config = dict(
    d_model=512,
    positions='rope',
    tie_embeddings=False,
    init_std_down=0.0,
    warmup_steps=200,
    batch_tokens=262144,
    dataset='wikipedia_en',
)
Each number is 500 + 40 x the weight over its row's rms, rounded and kept within 0 to 999. Layers, rows and columns count from 0. Numbers have three digits each. The size before them is the row's rms in percent of the matrix's.

# o: layer 3 attention output (transposed), 512x512, rms 0.0701, rows 67-86, columns 256-319
# v: layer 3 attention value, 512x512, rms 0.0755, rows 68-87, columns 256-319
o67 101:484506520575410465488466534514566598503518578425463539457487511519544472545478525582521523489474472455518494491492524466487523541529565472572485437453491435481447498496527506612505548481438471
v68 106:543501532450484513495493519520415503479564462443518486494486525556517515501513499475513552482497507568462530494566505468540456528432519456477470518535482464516511484499539496476477507526432546
o68 106:522467513540537497483461557525498482512491520519377532449443503504509456513500464473501495524459497454548487515503547454470534489525588472473525443526535596401469520490475460424505484423485476
v69 109:533597515492492448555429541535423480501431482438406514548447575467475523505514481500493516424540454410497570516420559526550537521549524479516452471509554475518404381517501479560527466511444547
o69 106:584462514396461584525417520506520547523495505423545442432506507504529482568534499514474479443493472479516475501464486447469533462477519495457382572490480512509450517494496537553447501561525463
v70 101:475440509472461515503506462462497517500529533505511492530489538475531551507523485498469431468486536484446476451540463554550445390470546534479492495511457533541491576526535539480489508551526448
o70 100:441475554447516527558528493437516494513464453533513525541530517545453482433532508408478526495580437440470566544494537545416480507478563506530501405473525514496553486542590469426530512487439576
v71 106:484445506497448489472489572451497436488532563553557406440447468450526482543624541432598475418514539487535516511446572475446550495508520491430545390517468565524482552507461465459496461496416502
o71 106:543468598508481529497542516557559471559506556565522471467485518479486488459506506426526470459526473553470445529446503506571537459516479478493438497512510519496514513600504466496560480553451486
v72 110:475546483452596541517584456500499511515393472481518561573467493431526488520491458458502529438513488554503530500481481471516488532481491554484498483419519551478489524506510463500564471534472421
o72 110:431478486513524469483493559419477501479505519494477484555554545515479503463626512574546511513557454501465429506563525434480465501523463576503506468458533560456478563498438505449490458460527483
v73 105:475504524529489510511489461442480441554524472514545507469451409482508452519483457496514484526424477527520573528496486518511454528476518528492538532542493433379527504490500493408440530533503540
o73 097:493478553535542487482516440491468449401566512518471449508486438492491496521497481464496473562441470511523457471525487516460511518534405537512484455562522476571521488493546435509492594479537496
v74 106:485533522492543573488445489524536510500498509490518506476489512519472493544546517490512488505486477503519523511520520495458485530535444613482567471484544458567555516571546504486531430499564427
o74 105:517429440484508490463539586557452515509464482459540502535562526503453543493477537539463509478552481506482493552444516515514472501527509544574526502595477548509453510458491542476453534536496487
v75 110:489512489497449517463458572535511471490526510482553490543397524559474526506405509623445535551471481484459513463521500505550536476531483637490418461469514490424484480516466488491499600514523502
o75 108:529469474473468517544531572464490427551462541480501499477496543522409520476471488572463443420542530528507480548589473455496527479495489496470506537539448442479598459513485435446496501523530628
v76 106:496528577527499476532482442466589472503484480475436487515529506494480448480452527502446495541476464472520456475518514523487513578567474502556555609485501505463459520517475421483387527504527505
o76 104:485452487503521505488499493429540424499498422513527543495498485536571519453517537449498439497556498515535479504517492545546456483482516496537492471473478515463560596477489484491547538472493512
v77 106:500413493564522486471499451613463443513511481531533491486529468450592543547556487480524604450557466522487505587501471586500480498513522430479510528460523548488511552516538504500575528481580432
o77 105:502442495483524522480520513468499489459507394476520468529477500491472449500530544508472507411485503436534569518513558459459603479505487571558514489497499448536494490485524553493400498508494472
v78 108:525486529533509569517527527457493557544499516488538471534554544431477527501505463507481441481536477509583519481560481516537512517487512447475521455560533518499447442482495563548498509576468529
o78 107:536418596505512518484538524449450504526469439431487530519488569544439509530429564437561468531442563493462511579493543511497409519461497438510451476468523542479623537507513424490571478488445546
v79 107:556462522485479541619468544485516455475508548547527540524508567541573518481525440491477441489548452532444526531556457561551439509486464542443498532510546461563474464511489502520429489467472550
o79 101:505557578551511549498414466457475536546482492545531552494475499494477518523466517544502507462491493512528410531496559562466520464477520552470551502510542554471524497503547479489434544535470452
v80 105:487508539513461518454493509570493530534480488529526494542495503533465551476499561507392530488446537475528444476529469517512497472537502524531519528486467516520614467493486502552460531501501521
o80 105:503499484470538513557468440472498514498513572450521522475496540467472479523541506480572524487521508472497483478377518451532465517547432516526512507497451492472540511565465592541497533463513490
v81 104:480512472497502494458480549422551562552576490536511509453551546527512456519549570522510460512469476509449495486459444473465523460543499459517540456485420552543518493552538591509439431432495484
o81 102:489527509484464496527550443527515458469543417537527523538537515484514469545553475433554575533509498532521492522523437507584466502531497529494465405457561533500479538468518480531405514505483508
v82 103:521544507496514533425506415498487394483506450577479569476484504459499467506462457543506536496496540555570535592436495482459475470454438478527497589527495491451502446494452494550445534532532513
o82 100:476508483532439569551512551498420496494464516502495504485527532518475469497527546561517491541455530486562467365569537486542493538470395559463410484540471472560462475584496491472536506511491433
v83 107:456519505460554489451401467516526506497524473459453469423453549509468488526526529460436503417590475501499492492497445455418497458507479504524507493521516462543485457469485481502480469507415492
o83 105:464565439501397628503544509585457553442492527550535513506475468483461459487500503519461550477517556513500479509506436412501509511529547521473503478478581524468486483520480551466459567452473450
v84 109:558573516500458510466483525510570468554474519535477465487504496484511462478465449583548419489525560473530485564531433501520519571476490457517523478520451510532571500514535461531453522461474547
o84 104:573495483515506522449485529510497575564446476534559449502485504462493408483537456517511537534443514556553555447476517592535502525432540528538516534519495525543487492459412478528568520489526532
v85 112:426561469497413573592466567517438456488403462543478510488568532475518546524483526521495533542506479447512430502544494423540523532466528541509483491481503486460492551439514506391516550545527431
o85 107:491533491437535599509473455523537493438492444519501487473533440543457482437493526548520473511519519519526477530501511597492486480479455491490462440477511487477519514536534492469498517502527535
v86 108:486450501468447495481521528493570550563550449510412458481502537498491426534526489541488547463573547439516510555484477553527411491500485542481544474480545487503544472523491451520500489604470518
o86 103:532532532465523577511529556445560522533514505502449575537467517496488497476494470533531435510516402454527521467500470492499465565484478540473536541470496554536561490479473459473516465427433546
v87 108:461483430501543482442491512484505498503509482487436520529468566506499521538507538521526478466515524451467497500448524495409474377551530567520510385467508521459477501539496546497527501547488489